config.yaml
num_hidden_layers: 14
hidden_size: 384
num_attention_heads: 18
num_key_value_heads: 18
head_dim: 32
intermediate_size: 1024
vocab_size: 2048
hidden_act: "swiglu"
norm: "rmsnorm"
norm_place: "pre"
norm_eps: 1e-05
positions: "rope"
rope_theta: 10000.0
rope_fraction: 1.0
qk_norm: false
attn_scale: 0.177
bias: "none"
tie_word_embeddings: false
parallel_block: false
init: "uniform"
init_std_qkv: 0.0247
init_std_o: 0.0306
init_std_up: 0.0353
init_std_down: 0.0353
init_mimetic: 0.5
optimizer: "soap_variant"
learning_rate: 0.012
weight_decay: 0.0
lr_head: 0.0133
max_grad_norm: 0.5
warmup_steps: 200
schedule: "wsd"
decay_fraction: 1.0
decay_shape: "linear"
final_lr_fraction: 0.1
batch_tokens: 131072
max_seq_len: 1024
doc_mask: true
train_tokens: 312700000
max_steps: 2386
dataset: "wikipedia_en"
Each number is 128 + 24 x the weight over the matrix's rms, rounded and kept within 0 to 255. Layers, rows and columns count from 0. Numbers have three digits each.

# layer 3 attention key, 576x384, rms 0.0247, rows 551-575, columns 64-127
162176121114115122144104124090070106075063176135162078149120152156127191154102106119137121117172145125108102090119085172064138127054138129135128111089114071123160132088140169129106131098163113
090129092105077128113160117063130083046108170161161181081103151119139143151098126116149118109111150167172093177087125145113153056128108159076094173167113103114106171106203156155144130142136135
094125119046138193092123157110082149099156095187193177050158078183105100175126116120170133157162122146143133125139092099091152179149054134121135094165132191115086083161160134131116137117070199
132096113153103137155131138099115150160107141122114182152146134116133171195172173148164170173143139180111130181140153160155148101164143185158127102134113093157163119112100082113119056164111168
105218103143122133093099089126122104085153174137136141100169129100133140145113170094170180120120164167148095178147134160162131150155108130064154118108176153079146080128146163119165115115113118
168131141162143107143119131141117116119095185103110138096123118068139109066154059198107127089116137151103094135104157172175090080152192114098118162193140119150117107091144130163142162142159089
090087174143130121102124135058211120127119086132086107139150073127126105113120146150116122171138115134102145126106114138129118171153117099130053175160149108137194176105095112175063137128164151
155146129140169128070124121088150191147139114173097158092108146110201075089086116084150127121130138163162063090081142184102173179123115145147117114099039119078109113103138109130143164134099090
119130113143171135131113124110141049123081142066162082118107157175161182141103112119190142142157116143085102144041147167153131177089172163097175174124142118157154153130116085143098156135165157
115115086121181109134145169133104154168139147148156118150180104140096109154179119075111120111153146182124071133134094160121182092129090175128114196147146067141136181112139127110094103089131151
154141138090126137123156141130129143174149143138129107158133145141052152112181157090128076152106166099191147111107116115065133111151164131144148079095139116111088146157125091147155118101147066
108158082107091146117147136143110141101144150134117140171100142108089145171135104087107094118115088108149154131149132144080099072107151141161144105136121127152127137142097154114167176163120137
099118137145135112112111114193153125092138151183128091107133151094172152111174113120091144154129115134176128129108126084108174148166125161147122115162177080152132138106154147109155094162101147
136107127166120108177112107129154172150095096171119123118113130110139150163114120167102157078095151127129155143058141111163091084081133101124137190162118107117146162120093119113093164137149119
089141152094158102128162107142135114144130138094149075175127086116141095146127117168097137137097106103082078174105088157122110122160117098129178117126146126108139115166133118130151126128188130
117190072121118123096139135103130123125134148111131140108161101122154101136140071145151139132119164102151169148130143085118096135156160117097101087140182141106138105163104108108129121144135105
136143126120142147139143136164124112135097137106107181146091113122155108146139122193107118088094035109115114170134113097109147145102126161135158142142121121202179149155170145082094166088126121
163120138163124153109148116101146142099215138169170128103181107140143062089081133149098095167093119129152102069102162085146120170106155170149113183150086133128102102106125117082168140145147152
168163087113197173166093121105098077152144118126167139138097112137100139150028188118135146041103114105169191135064095115112140130129057109121118131088088141099152164081181136123111139127152138
136107095150113110117141159103157125122157153127125103148173065121144143147115127100126136084042099112103128118156093109176086093148122130143148144149154103125102154167082123194140142116095169
085097118112218173154157139133123151129095104089142111131060140146117055114153135115073060139102135179124139211074093176109126125089111148109144117204030146183085137127163125151151127182175160
094119101059094126125156114094134086083176154100121077119152135126083102074121103085154108160109123119139144097126139118086163160157160133149112122138155122119177128179147133150105124184159107
119138148101180111107107153158148162099186133159164177137059096122125099150141101134050133158148135151154151171051108128137178130133140086106176098064113089195095201113139160089097069179160131
116191126117135123108142147131170174099133110149079098102118137096094109173120101136151135143153120150155168138104198131040106173142115121124102173141115131118099127146142130168142160110095070
169121173141152147142060084166151189151148172142097118082133168111132134123197157126150086124084190072222136146098128123152099162124165113105166121142103138176143105114176108157104099146051173
# layer 3 attention query, 576x384, rms 0.0247, rows 552-575, columns 64-127
117147112130104118119158139118152154133173169160114167125137102132129140082134170125130176134096135138175146141117148135141158148105106111147200089111167155105133129184098134148099131104147140
075140134102164121100157047068155117074065101150126125120066157160109117112146103117151128145131160143079154126083156110114082156113121121169122141077096129140175137123114136174131117107081131
187165095118083139171111084100126090145138078116144104111138076122091105153117068184136096119125130209138126123086085134134116130095133165126099138132136128144157074119126137092133139164143095
152090158066119133162133174103135181139156120161121184079084143172097118129130142120106137149126120105139144150052109166099159091107097057166144125142108140161166092112099104118122115121142152
064150103139137095132137184158074100143148141106113134198176155152102122175135110166126132128145109127155120149114155075104136157088102094162112089126123123125127122132124120164065135113116117
179164148140162122085120083121100130174079161108168098121072185130134175152114085098143138120146145137103099140157103109102121125127150072136137127129126142151151097111114135116096140111105123
121129092110148139159084148184169055142101138171168171166091101175059148108137137152164183133089055086114162176131073147143104126085124128114136155131130148142169133111169100088094120088156145
090136105140165120119153082118153165131170172132130103090119157086143173092159123149050124166075088164189156123121130086085078152144131152067085120174130093085125090145130108106119140128146100
141156146081130158140109128120126119129133137146111126130150125067159129119123182167159127167068078124154121076148122051124198118133096153145147147104118124159165108178087103081146093133153158
147154162186134119143152106053140123129149168096163146088059153121151165112156112172141121109135144158150092080159109106120187152107125096134139141157115161121160113138120167100163089141089154
147125100188129123119104183151123119092105150134108149177111181090131108073093123153153150110099132101116137093134211120105150136151099132164125124119138160128164174137114129189103123108161130
185148132142114110161117198107131137140131101131134098131144156146131140156081129140098133157117102142093119157125101175111134109112101086195149136146169136100102086103138134128132137113151154
075125117136084136131097151122136097169130123126202103091186142161117146182165164111166128102140107143172111130143107134116106122137127181094140142175172109116119136122147068123123135125132116
119134162146105117105114134123113149145127124115068162138110157130166139172098140120147143125120178076135110103155137131094176175146136162079063122106177136166150142124172121194081109083164166
138140159069157098177136133070152169138112120101110107119075151130163127144144128096073107068118141145140168085138092066147106107148131105102119120091122117125105153103141138120163098078135087
113102150150109118170101117108142124150128107137107126124109127090101134115088098110160115079165138157158122122093132128116155190188128118112124136081092125080111089081117100131091130161164111
060149206121108120177132149152158100117099178162100117161138138107116090096133158121156131133103128166128098158150186098132138160133141125156126180084098136171103106109167107194116133111083107
115108127105163158110107154188118167079050193163128117098129153104110172119139118071123096128172106058138156129166142097139142087101139114139122157121091151116158110106089122159179161155111152
123113147150165164096165130116133157107165092124128101128101115140150094148131124042157117131114164150115139105170100170171119161122109047151125149174155118131114168093143136151108137120146131
158118063225147158067150122112113107068084116158076151054146124163108150110117129105176118119161117156124177107124127138097121122131145155120102084144152116135111117090124129049138147117147155
102118199135181126095091138099093174123154160191143116085129106101151091147202161134145150116163132125115125164117088103089093084125124150179123110128150112118187123123136133169121134133164121
061106133177123086155104138090181114106132151094153120100160138132136094082118138122120111112066113121083145093096175115153173166118139107166145131128180203098146143125221181111153173186148088
141114099093155113165105148087104126199157150130232123134128167125103146121059110131144144136157168166093115120139107148105129109092128165070121092145123134157078098106078079189182116140099177
035114150090107121110142129136128097171121150182133096165110119083095052084142165143161156063122073158151130057070112185110159197166093105171144217184152170154082149152165112128158109148151160
# layer 3 attention value, 576x384, rms 0.0247, rows 544-575, columns 64-127
075134122118104115106102129096111118108130105104113149151136093139126111120064143099163154152138110143132146132143110110054145130148137106121178119113097155033132170074100141155115183104168094
136194110131177086141134053114128155119138114117123115130104130114115127130064104150080165094135126120120147165155145097130120176148119081165167145111080189173176161174235142149143199160144211
070109110076147088137121169113120238141166138114070121135185156144130078097119122101090116134086072128148147152123125114122138083118121155144077125137137125086164109075163147129058107126129184
131119168122136103104112114163051118179104095130183134151114160166150155134089179162081168147171119124088077114155141181183141146130143092122109154146140044113141125150132030109128133121173144
149140093154122115060113127145092134178084108133156141110178146138173117124097115145120164079099130074102141159151126038046166149111158127116100098148124091122154164108150147134157091140162071
131140092112123094098116125140122094137118144142143110200106154146124110126154133099120104135093070147159140109118126105171144109143165108187146172137119137134079095133106148154138150124148179
127196122156129169104113149171148146162129183185092078065076118151100156090137169096155157163198120090130080116182114119104157122174144139179140087140143086156150168089101165103199105133113095
072133126125140157085090072154135106170132154133123194139083128152131172100117184116176132129141131174141160139079110198128095116169127091166154078053165146155074137119137099099128134118102068
196158100139180089148073121079120117109100165085111129153102098132142089149097130125085108122137127179060131150111172126169059199115100106135121151156116108072121141119172114118131138160096128
160197105074132105112144171131086119102134080166145120147091091170130104166168061148108133121105157095144128103132139090099172131099171200131081153141103140157148168089083122084128052131149095
145170084131164148139098123144084168153122191162151151119094128137089157138160144142145081092149164171154138099176156155110107087102150107096121139108134057164147112113186109126118118129148162
127137090112175102139136082162078126130115122122119125161102160212098153118122096110116113143109176137171123111144130125141106099112178162062121166111076166091093136109110119156169056129156185
129041120178153128174094111109159076074135118117163145110073132146163135069188116123120141204150140169127096129122064171146142060119063141176166105107111123151039121141153101135112158126102075
141126156182107101148153107142103121119138127191082070128080134102119170135098145089102126112113098099134115110120108194153100168166116107169116055143163126082166072114141184142144161089159118
143113194143142113093125093142174086096165133145049201115151133197103152121145124169112140147146144110066155151105132125158131157137129163149120141063157131159139088174094131112106120122091107
074101089163128144131114156141096129080101161092172120142181160133105176126078138100089125123088106140123146111088125158184100150138121148139107098159114145098095101139133157152104112074115161
176139108115149125098131165182139117132071158116165130205135126163124140158168133128147090138155066134116166141126114098148154117098085114139142165107106122190139112124115181164138149105048145
184153110109101172046116179115086130113113068153145120115169145141166125135084099154154146117132141139125146133138151120101152097137154110136141122144151187151118132167123103131155102167184162
140160111150123102157095079110114070134123102121077114121135101164143097151174103153116118113158101076110151176049094114128130158101097122110178133139073120072077121129139106124156191146203089
121121147142121087102155155181149120135114089120121112052127086140151130150134136142116123111106084113106123096097125172087117136108091147099144101082129145112136116109155121140100124154144132
107158140117172096124182137140119106110128191125090135168121149135106178081156155005136158152108102126089164105159144147118133139166115074091107135162123107149146100146163132107140110097092089
144138141113146123142134153148147086119121181171077165135094179157120166080160145089188154072123142114181115122143115116098111146118164139136117093172088142129099102114127111153155091116062089
116225099138131119150138073100136131140122131163144131136081110163156158140119157177092158099129144112116042132147081144130076067116166133153163111113137111054117152092096145148114089137141063
063103122114092117109125094076130120070119127108124157199117119132117094124128107119106099085159167142149174119141129190142116163121147145112144102175097108088120116145078159134157074149090132
104175108141148166097149092063103100149136156083161122142135108144157121139165165108135123156165181191102142127101158142155166147163158109111115155107100086110136078146146114161119124113193158
086108073129165143102178154115131146094088066072101111117166144153060119178107121084149160135080096103113090063135115149118137186087111135130132108143151066080114195119137176142167154140117139
134129110118146150133105113146147168146081138195154165117227128191135140083120123116120110112161140097108123150155125131158099150144146094117065119134120158131165144157074094167179131126069162
127119149158150110126084140122141087154143119097085160160094126105147107146057138161192084111107147166063127138131150172147123157086109102165213158140139147100176121146074159167117074128083143
126042147156141091116111177143145151170105129132166101139166152162090096149138140095095140106191123117111176118092149123141148132037167130110083112086122127109122080150140167131156166138026165
181135183139138089110082144127096181153143104133180147106182129092101122125068122124153133141179143130163115147164167134104107111103130102177146097130147167138171165117097153166133126105123159
144092096140122132144097074127145111113097082106115211126136170094136139117133146123149167171128133106178164115155148169055129118149142200080143094117176088074171131127156101105148104136108127
082060106113107105200153165133101079088096057135123189162086095170132152121119158149171097137148138116169101089088112098142113120150090128066186055070149142035092120170149072129141145217127032
# layer 3 attention output (transposed), 576x384, rms 0.0306, rows 544-575, columns 64-127
062102146078077106133164137124171099131061108111122136114163165169148105158157097117103113161145099146147125120166099112137117133114103094145141116147137081167138104118161162094152118113096117
130096175161118126147104112130135095199094161102150128112117113111137164069149122106134110073175103102160104174119105180087102099163153113107073147061106134151144077118167074141092117131126030
101093087126112108136135081072115060110105085114134154115087117107106073105146178107142159165144136083120111116085129052144127136127144109153134148130116124162113116170079113116107102175121100
149145104116132166154136186069153097103127172107118141099076188133167159153093087164156090108142134100163157123063201109098166068141127114134112094149086146066126100121133149195123089054128145
101129151119188141135126148154145128149136083091115124138105136084141133095144162099077058146135136072154113099100114138120105153112106093130141134108110141102162077112096073162089179143123189
111110160070147156088094107142136129129141111137123172109075142109104145119085105142109098102116127060133113090131146105109141126106124136121143122113119097133144145159134147136121163136124125
130115092115093148092190099183125123116146089109107144082130113127193130176115165147117102170114147153147143097111144087130165118150096141117083125159130130121126146107093091152105110159120120
151107112121101185153180136161098108101185077117131140081144163111126117137178089117135142104123177084077091106122193107178178132104158113130095119174126201180141106183143162174113150117179126
171135118132121124136120100135196135142129119180159126112126095154076123126134102175075089087079157195124137105150162130122094082139130155145157106087170183127158143117112154103126080128108168
118156174149123140194126104128153097135165124134128121115097132201093151099090178169127092127121114082151135152126141160075120166194194111133164096158129080111081153142125171138085098158088091
089099110144132097120161171156132181136087147120114143119083217110170136089114103140096160176134054091076146093093151132112098113092105122141135053137104123104111139134122134055141145179156116
112145155099128109115103111127126118116167153150127152132122099096123086127183139106162116138129066135140120130162166117171098165164124124143115122099152122112111153138147120066121164110147117
133131090135118174124108139122149137094130117191116072202170122122126138107087161119134159155132144106071082121183089107145132160153124144119132078121108150066182168180135136147154095091181160
140131123128141114134097115098129141170142129142131144123139116199118064160157079111116123134124141153107122141129121108101091099149125086118108192139155103155151172113155137135138133157118105
111118138168125111162130133108154117176121089102101103163129156117130106176154099151113146115137118142148142129130149133130084219138149143129089138146149130154128135164117134131155123081137118
162189136157139181108128074084148106165118148152141158146100125132131083117081087118182152139145151099054150055130112120096124129112155121117113127087125150169101100144092159155136120145140132
164131120143142175197129128104110159134162134063124137132106135093092153133133142056110199130114147124150141176073127164176162114114094107148115081140160097138088154137136130134106136188145155
166155133148163134108134082188185206154102072116096111106142120077167144149116165148077126149140072127129132140120144121082162124095144159177120145141077119138142143104107125141134178110150079
131149174111127106113150189081101170099164150157152138142111134060133175191099142170046146149110114173141092160133118117135173161124145085109170067122118111133134143171138111133103093078083101
133163101117171135131126110163123149106119191143080140129130143126153118135135112136162167101151070128188165147121084102155138118113160159189110111126135136132121073071125112092086080173151142
080135121139139128118165120145109130131146146141125100102068089174160117163086098109151142104110185155115131131125155073166207136127137156121101152101064146081132119134117113079135168120105169
108105119173138132112148090169114112200140114110116104100133115075096131152146120163077113109107119135041116179153088082078100148138094159115114130131123114122152129125104133150133101110122128
128074085121129100103135086159096134142117124123139113105133096136139121095139107110108072156129124115106124131109173162151105153102091113143197131106111104125101088081170130107102124123075136
099063156117152090122140125149109131152164105116130091092146120109121090131133143142075100153078109126097157118092119110147136135130133104149113143092186147100096112105151084150139158108161143
106166111145113148133106181149144127133118123075080131177101145137128134163115145142072117151137114122109156115154185139117101100125142135125123133115172144191099123172107121063121118095143168
134135212119115197129129108161137156097202166093108140144177093102186136140124173131143120082180071149186109141124122061124106109136109103161150183143076130144206095082090072099093060157158138
122145111127121111092114074150065155101110134090141118130063117169130144158115156178085146144138107150103172145106097144126183154149099144148120176112136122098107064137113162114103112143092148
186094164127146137181152148142123116110099123164146086124165145125115157123205082128101105087145183161141114121187120116117159134141142137104141151085142085152094155135096138111141173111081137
120169151157120109137119135095124135074138088131105149151084084093107179141133109060142195131109113115109107157162125102102090115133123126209098129149110139152075195094085092095150138104136120
129073058135102163133101141113163147125131101148106106156100121160154180113155097113169163103086089146095150094092107072145225096138144130108037143130126140144139088122117122054125128141102124
072138108149149140151134121111107130119114123111145109131108150094166126108120120126125156115141142145057105118101140115101119120128084118162091114113136175149127138136106124115157119117153132
068155078135149137110131156159113122154142064215105107109124139133163119160212117107128123074137095162121151108144142163131117139108148148144112144101136145192143162132155149174079143100160168
# layer 3 MLP gate, 1024x384, rms 0.0354, rows 0-33, columns 64-127
124085103132163140163163128156137134157133126152138184129099120076097122099163151121157166124111137133111129139143117108181121090121119155151126170122143120125158141095108152126114138131112148
087084147088127165134147111167110129099093123145148112090136136147091143144114116108108094122118153132085125105091096152123096150087112129138113102182138136144155155167093110148097116112151120
134126160142136117099126148148123144125144113143088126131163167117089115130103124111078147115099122124083127114129150118153135114141125100091141130191138138179147096121114149129093113136153133
120157097110135117129136085122118122153104147149119142122116099142135108161137121089164126087133163163155143102134133114150127140177115139074141154078134108156092127105131139181155118143120145
172113112113140158107167146136154080158110157108128125091139141123138114115095131097104114146086100143144091140092153085114092148140109162113165164116133077146135131151129122150128133148081103
108136126133133126120135122137126167125146153126151148083110117163117123117144109128158174136140124124169121115169118109090122135162140113120105150117116130137134149116134108146170126123136103
112102142151111115124145123133157108111102106108111113129143073151082137086176125129131126141093095110115155118145098085145146134098106196098125128107052056182106128110116147122149173123094153
129125151102173138150134115134096092126108147134125149115101158190100162135140125114123110136124109115130166140128132114140135124136131143113135169117155143157083149138105129131147144112113098
137102101066143120159129098123147113134151113137105107093139105145110146103147165127160096110107142072128130112113132106120089110107103116109137161136129147125155132148161150109166121120100125
166123141135136125112171117154093120144109149119102135135142089152098158144120179106103138116105125140153110173133124117085110118129101116163149117129129114135151131148116114162111134121144132
065160144133113116130128154111115128120160131154147112160127149162118174143156191128105122104088103128139125159125079153165183132140152132125143117157089122131138156104102156135116106105137172
161089100124117128145131104139105114157147123151145118115091158112148106173148095092141156165139153122134105103149115106149131136185144122114144116136110108178123128111095121067122146105113105
133157148147145166150147140112155108121124131113186101138148101122111127119122121113107101121072124159135157107082116117146145108156124102124116118156128142174112132119106129109126134134124118
105083124111140122126127103104135114124138128150146140142166144114125143138145129141120144116100103114095154111146136131126114148148144061092158144128115135133160099118175055134159164103106166
103092174152139120155114138143133179106133138117147105161066125134135117152098178137140138117146107141130137144157112128107143159098124137140132141175085147138173149110166074126137163125128133
128107128131133136137148141145089090115172118148138161142123140123133090146126096155098152146103121114107102090164145087158096144059129100105141186157131132093091103133178097119153110077107129
133157165127148101149132130137125084164122141182151112118133161110166163089132118105140140108119101100127150153181103106121142136114138153104087125098148114119120100102118125117130163161094096
117140145158127158131129163141160133120151137097124112085099085119144142158073150132120116157110155129146129118099134121121159134116121139153132160121136095105121124157115128087101120183110100
098092176118123099145109107098110103123114116108154091107080114145110135149144112137124125124093123167146159134107098161097109144125163173131142132145097127140156130140138143139079132093167094
125141119115108130108141082173150120167091110164099093153164153113136123146164152133152069142167137131131138125133123118131127159152087112134110116127122146129132132140155095173151092091129147
140123114155137097131162200159137127145126127104127125157156102136127103131126131135146100106135102125137139123107104130102155134096166104111113107147168158125072137116162095094095109166103156
116155142156104098169083090166133128140143144105144143156167154104157100108136126157127160142167176089091138082133104134139167141153127153167151132159127165125126134098126142128127114174143104
090114142144141118120136124094113129112131123135117088142118093140123119121124149125198130084136156120136113097123125185157100143128111116118122152072208104088189159130119177140103156135146153
142124124102122111143151129131150134111165118127166125084122157066086160065125137151168096108112127129109126124132146140101120161079136157171126134112120109116153115120131119133077121137133133
123147101134131153092075122130079170110117138142142132141124126114090147135098107073152136106078204093102135171085141106131121133134147152125137127141144136153137096100142096158129076100137136
183151098093115139110109136157123119122161138101099137133134158147134140140093103124129123162120127141139110154155113121160127162129109114129105145141152124106118126130158104102116104127133136
102122130109115125154139106164104131087150122130135111116130134131096127135120140129140142129121084136157140179100127131133167089076144139135191137171136123136127121182151135144115119085151132
135146063152134107138125124088116084128122117132170111148132133128108106115126130117098108138115129137124154098109113110090162166111127113134100136116087136147156170146157152169097128142149123
096147104100111143139096152104130117133140115169147136133139144098166092098110088088121089145154145114126162139108146165108158120112152118143106104155128132122142142104143155152135110139088132
098140105150149120129115148108149108138130109102132111131131107129130115101123095082124105142130127139096137147115164138166089152066156097106086146119095153138200141122131096175116153135139127
084133158142113103082084131117106139182088105099103115120124106108115150139116143132105143142120138111107155129104116117115113149123088101156135122110135145131133135139119144140082158138126148
118093106120130158133145135163170114168134110105147144113126136171130166136103098114122131115132099118115081084126126093120104117090134110139119104156134151132194152108137141098104131131160159
183099082095157126127148079112135163144146081144130113141121115151106143107174113164155111129135133139118133126112083145119098120059112110126143110182101104163136110117132141101149094171134117
099122112155152120116120164176134166139086125139132145193164123152137122116146189098099099112123125107121150142126117129118141083117120151106121125102118101149137107054143131127117092066148146
# layer 3 MLP up, 1024x384, rms 0.0351, rows 0-33, columns 64-127
147089100166160122153143090164109144091160123120108168132111121144147111126151134169150132164126157147109161142113100084148143115106134127155132170143116126125134136113114155124149134154113103
124090144116116104134091126174117130131122112112165062116115141118125116164104138115126087114158127130120139130102138115114110141136132140120142120151150132137123141124099120142191113129144139
121117128143157083074146106147118126147109087147107139126188112132115123136102148133142146155118157139084129128151095125129098118107103124121157146111138133141141174142118162133138135136139118
150124142131161129127107131123121142128094121154114122105134125110147149115115098142130119148124133113094127149065140093128109085157113134162114082110110146108150138119102137153120120159114149
131134153114082160096159137128146148125174128094160117160112149130128140080107113150100107109147122097136120098004147109113165104102160214155159143153137172148126116118180126171176165064092086
126092127133147151130099155151133115129120119125124088127127145114137095129130112127103110134152151126149128154117146159121149132129105138149147097143119141128125127134122126153116110135115146
135092152126155106121162164115141095157100145132115100136156110105061110145154140106123146099126118128137182133127107095129114120086132226096113128128141140173115143129097129075167184144105143
199135132113122106096127129094125152134142120088165122135153091115130115140103152148099151132143126138132118115133132160118111134114164126120155097131110130139155141156134125111130104155139137
142134156138152069105141138138157073099121140127149146130132106098131110127117134144099159156150108118138120108126129093107143108110106149187196095136103115089144139155109163125134163118126132
148110150140131129111181121170121134112121142105136143126089121121129106110114159105114117107147139156129084183131110109091120123149106093169106109160127116143172153177100152149134140135138110
132100080162124070055102111119126127134121140138159115163063118128099130061077129151160114140102120140139111130178144140172121135140088158170105105106153101153118119107122139081169109146067137
097094158131125121144112092105115127134126133137141181118131118136137151143131120079142139162136138140110101123164114133132114165172149139111117153101102143157119125094139123088110104112103108
151074152115177107088084111152138119152152115120117202099078138174112115082117121139091116139126130127134133144185141155090133164125162119144129147103131072124155156111130180161129131120097143
141155117154105140143150131146128123130127147111086138119083139142143128137107130109128151137132169131110107158123130149102126106140114144153075121143116128129120133130112203184107128143130155
153109102138066123110183073122117139149169110118122181123151111125126100127163066169117128141084185127134111104106170124089122085134162130119157144100168124157117113166135155079110090097096114
165159180138131116136105130091159135103159117134116108071146102107099164148119107113150121112145196101134113134108130113123112151134110152116170136119117130132157116141143143109154089116154177
101141126101129140117156157093154150080159140167128098134150119126145068151134082153102136092155083139144084115148126106170122103119139157159138084156120162126122142102158110162150138071115093
132092115099114143101129080100107107124082131148156135094117131127219156092136106144123133118130134164098117131155187126143129079122148082084131132096127152148132138139109114103129122118128140
111132092155125147131147142153190131151110095128136081064171104141141144114109162114150146163091120139093113102115113128135124139151119113185124138129141133113131149172128120156171118112096144
154142097060177114159139143140154124141164178138114152075128092127110145166186162130152146146182162124091151113167122129147138125156133085127130132100121161151113104108120119189123117128110130
115172107143123166182104161138083117166160146095162120141143131121101105138107100163183137105111115149108155097122151156124161112147139118128128115125144140161115134106124131106151137131088140
109132101140117158121170102116149085140120157083111174128086091157093156166126122200142096100120177122124124171110129065128081130147167085129137121101169120121129130119174096129118120086129073
173144138112137136135145106153129137133115117130169125109137147100166106088098123134086118158110071121097158173126115118087133155131173164135122108123104149128117127151126109146133092099103124
147105099095154073145158150140131148095148117115162113100158125144111128109130110151126126122113144121168137137141143109103084104117116156182108152164077121155118173174136110178092112170130137
119121144120154074114173139094162147133123083121115148097123166139184128136116149170108127143168062139144134112169094144132111155144151135136135103115089089133153131165124148094100162165087118
123142138124139138127138107135116118104129078153142138105134123146111112156110139141146118106118157148131130113136113152129149129147099149102096094103126088124091086131072135100125163138129085
131114139134119194110141126105082127182109113112138133135141129130141130131156185123174114116131134076143137142121087124137118145137113093146158144134099138154148102117109122184145143141139120
118108142085126098132129115127125122166134100150132127111095135127172121118141134088127140176127084126132102108110153129112148118113156155148113111195123152138147117140162128123080130113126101
093136090132113093091083120129121111104102106171103149140126121175180158130201134112130143138100125138122112119117138139116095126135165134095123067104097160150148171146105084093155159110116127
132158123143151130143107170130124126107155121125116131127089118140105086141113179083116129125144132138090139152133118097174107144137165113084083113122118136136180071120119121167097153121128087
147085067096098159075117107177137100131139116162161117058124094112120141083130137090149083135094122091123111144136115076152149135132107093122116145142148090116149089135125152122135140109152085
118141121184101157144119097155093123095131048138127148116097127089132059082124165148099122146080155156105157100056156142142205130154144151115113123152158135149130156137132135158123128114093162
102125143104126132131154104157103145120108117097117137105130107132128133114137119125145130150113076091128151130130157136115139143139120074118146146104106154116075106096082134136129138150108128
125144087143136096096165127074115095088125099108072075133149136122152144105118131131148170134138124128112130122138124130119106159154142120148130160087096134137109150154095097091111106150092123
# layer 3 MLP down (transposed), 1024x384, rms 0.0353, rows 0-32, columns 64-127
098147128156120127131122174110142102115123107118151101156161133132140126150167110110151153137144132125101097119107129153121116118168099119135144132138127128107113143120129144138165107105165089
145128173138148136112157117169131152123070135133161125130155150136098144141130105141119131100100114114146107092140141114138144109124136103110111124107147126117161142123113164140204109159168102
116116121111162160145130103134118140127149150084116139137106107132175141114111123151108137103127119124093091154098111154102133111118091166081154080129126077144105123144126101091130129104140094
152133106137179146165165096166133137154157099148140104116137143125153166086154134094099145156149078111146120137136132097101084107097133170126103120080122164135089167122192136161132128156095112
132126122105130145147120084127172086134182129141152109136091136171106143143093111175124109117150114116096123117110121094125146138165148149141135110139102145108128117145149130112137146109110125
110092134106129115124132111136119121155113136094072136133143149136151095117128123152118119136142129141136116133097153101110098148124120144109132125168135153121112100124122143140168122126164125
124172147053179158121092105180118110133132169140127149192093109140145112108139129140119145133143137116093148150116172169136139137143128145114075115158087119139137120183132106153140126123126154
114130089131124093151130151145126138118159126093143107095121119148120123120124140129156187135107079108124118107064093122144124058153150136131114086137099128115115117123088130166101110143150127
138124148143165148155117147113146100085108127141164152126117111138088125144110140147094144144163133117159101123155171131129157137115156130149169120167177130096143154138115096133107155153119135
155172134144115131126132118104149098150092105098140130171109122128131161164093112117104148167125145149139119142110113122149148100120147163112119100076149174192150107136121133100130121103175083
188137146148125104095105141135132127149109151116092111116123135124090159142154138133123108156157092155133113123130170170158124157111150119140189088197116083133116132110131148124157156164149131
119118130140160134153181110123152139136103116115082124145154151126130119142122130126116108092146125157116131093130089119115112142124133155095124141115094148137128170137138142133102125110113111
082160172132155152108119115133135089131111139157152122154119131145118117130133135106135107117096128139137106122133142104084114071115169081170146125137170206143146117176121116137140085110134118
143112094123131112125119143111122121161125112113112157105098087102125130124116147166146104121132121142122113133130096138151149120164144120125127126143144125166094084108114164127118087169141134
125170118149115114148134136158090122106132139119095129115108107142150166145132183119144144153150136151102152117177128099165160118108138069126129159129112136122093107157157160112162147172115157
115126114094134127119127120178163121120112136145149117146125106100127125102138126076158128126114101145109100124151157088144140113124103127173090111110123147125150153148078189101116169140157100
133136095140139169129110145184103143149122156117094125129162123172119094138093102122106096119171120120114125125117140146154133172135149139139133140121133129157135136137106135131148164125146102
144167148116116091136141172064116127147137131121128164108148111096128136138098130109115104110139169102148100119131103131105112102090119124090117164123112154146154175123129097106138084116096107
152092158111153074123126152109106141139111122127138114082118135119096138164095113153113139124126144127135142117117151133160123134101104164127145102162146141138149140098116139107068143129110142
147127129126175151159076141125117109106155136119110154142105127128142164136140112075078123137124122120119124132089111104093090133126109098106129132100159133123127090184098122084127151073149141
162135134115181135146160159147146110127161123157133133174114168111137117125119145119138102126132106127115115102136144101136147168117073116164129152127161102150132137133183113141124155113112143
134155134074166116168154081134102113117137127094099161124150175144146121132115104121134132165119176186095163119142079162110135119151132138123086165121173137109127131159111116157170081144127145
146177195149139132148161156079146126145149121117130188170113120178136107140066114136143147122159141064141143134179159160127137137088119102130115154134143124077124137063161101113154163121101107
145176137155106119116144172119095166112135133145139148122152203116139106133097148141100115128087125133085158125140113161177081160096078149125179111128131088151103117119150150123122153118102116
129144119147125117110098087089159166109130108175062147133090123091098121109147115134115110146092107117110147103112109120131114124116161145129157122132134120125134139164110103145104111145113117
161148167121119130128143158109154120129108135129124130105178089111097133154111139176105117121126077092136138146140125114134162108138120146122133113172108117096145100122145142133094161156147118
161096138139148156133084079084152167135122129114107142192098127099110124119128144108168114140133092130154165136135136188138130155141095147156154107129104105114167134148090137130117149145134124
163121112121117164131146149166106104121114091096142146126114108168116096152168137137125104091091079158059119122152138129148099123152112142126095164121146121104108101114074157115161104111124116
098139166168104135082134125120140078112084144116100172136090086121135134177133125100119127186135126138106115174125114164088123100131146127132134137115153116157104151118128111153144106156078104
151117130147122160109130169124146153126156121169129139174094139137122112134123130111129112158134124147168134169167145110146127105110124165071092173085085160116111147137110167146088138117153109
076174082154136106163135146141144151105107086111133117152121118140098152177130120155096098096113122083152097065144133114167137172112128101093058126166130102134093190140111161128098165118162109
181126132168120114072107115157123105115136162122087125155106167057125109139135121152138125105105137112155132128136161113112130109159135157141114113174121137120103144132165129117114128104106149
105114137142101106168126184156116161163113104128157133125146140166164142131105116145149151154117093113164173151134158159100072096106093124120132159115126146148150107141114102120114086121138118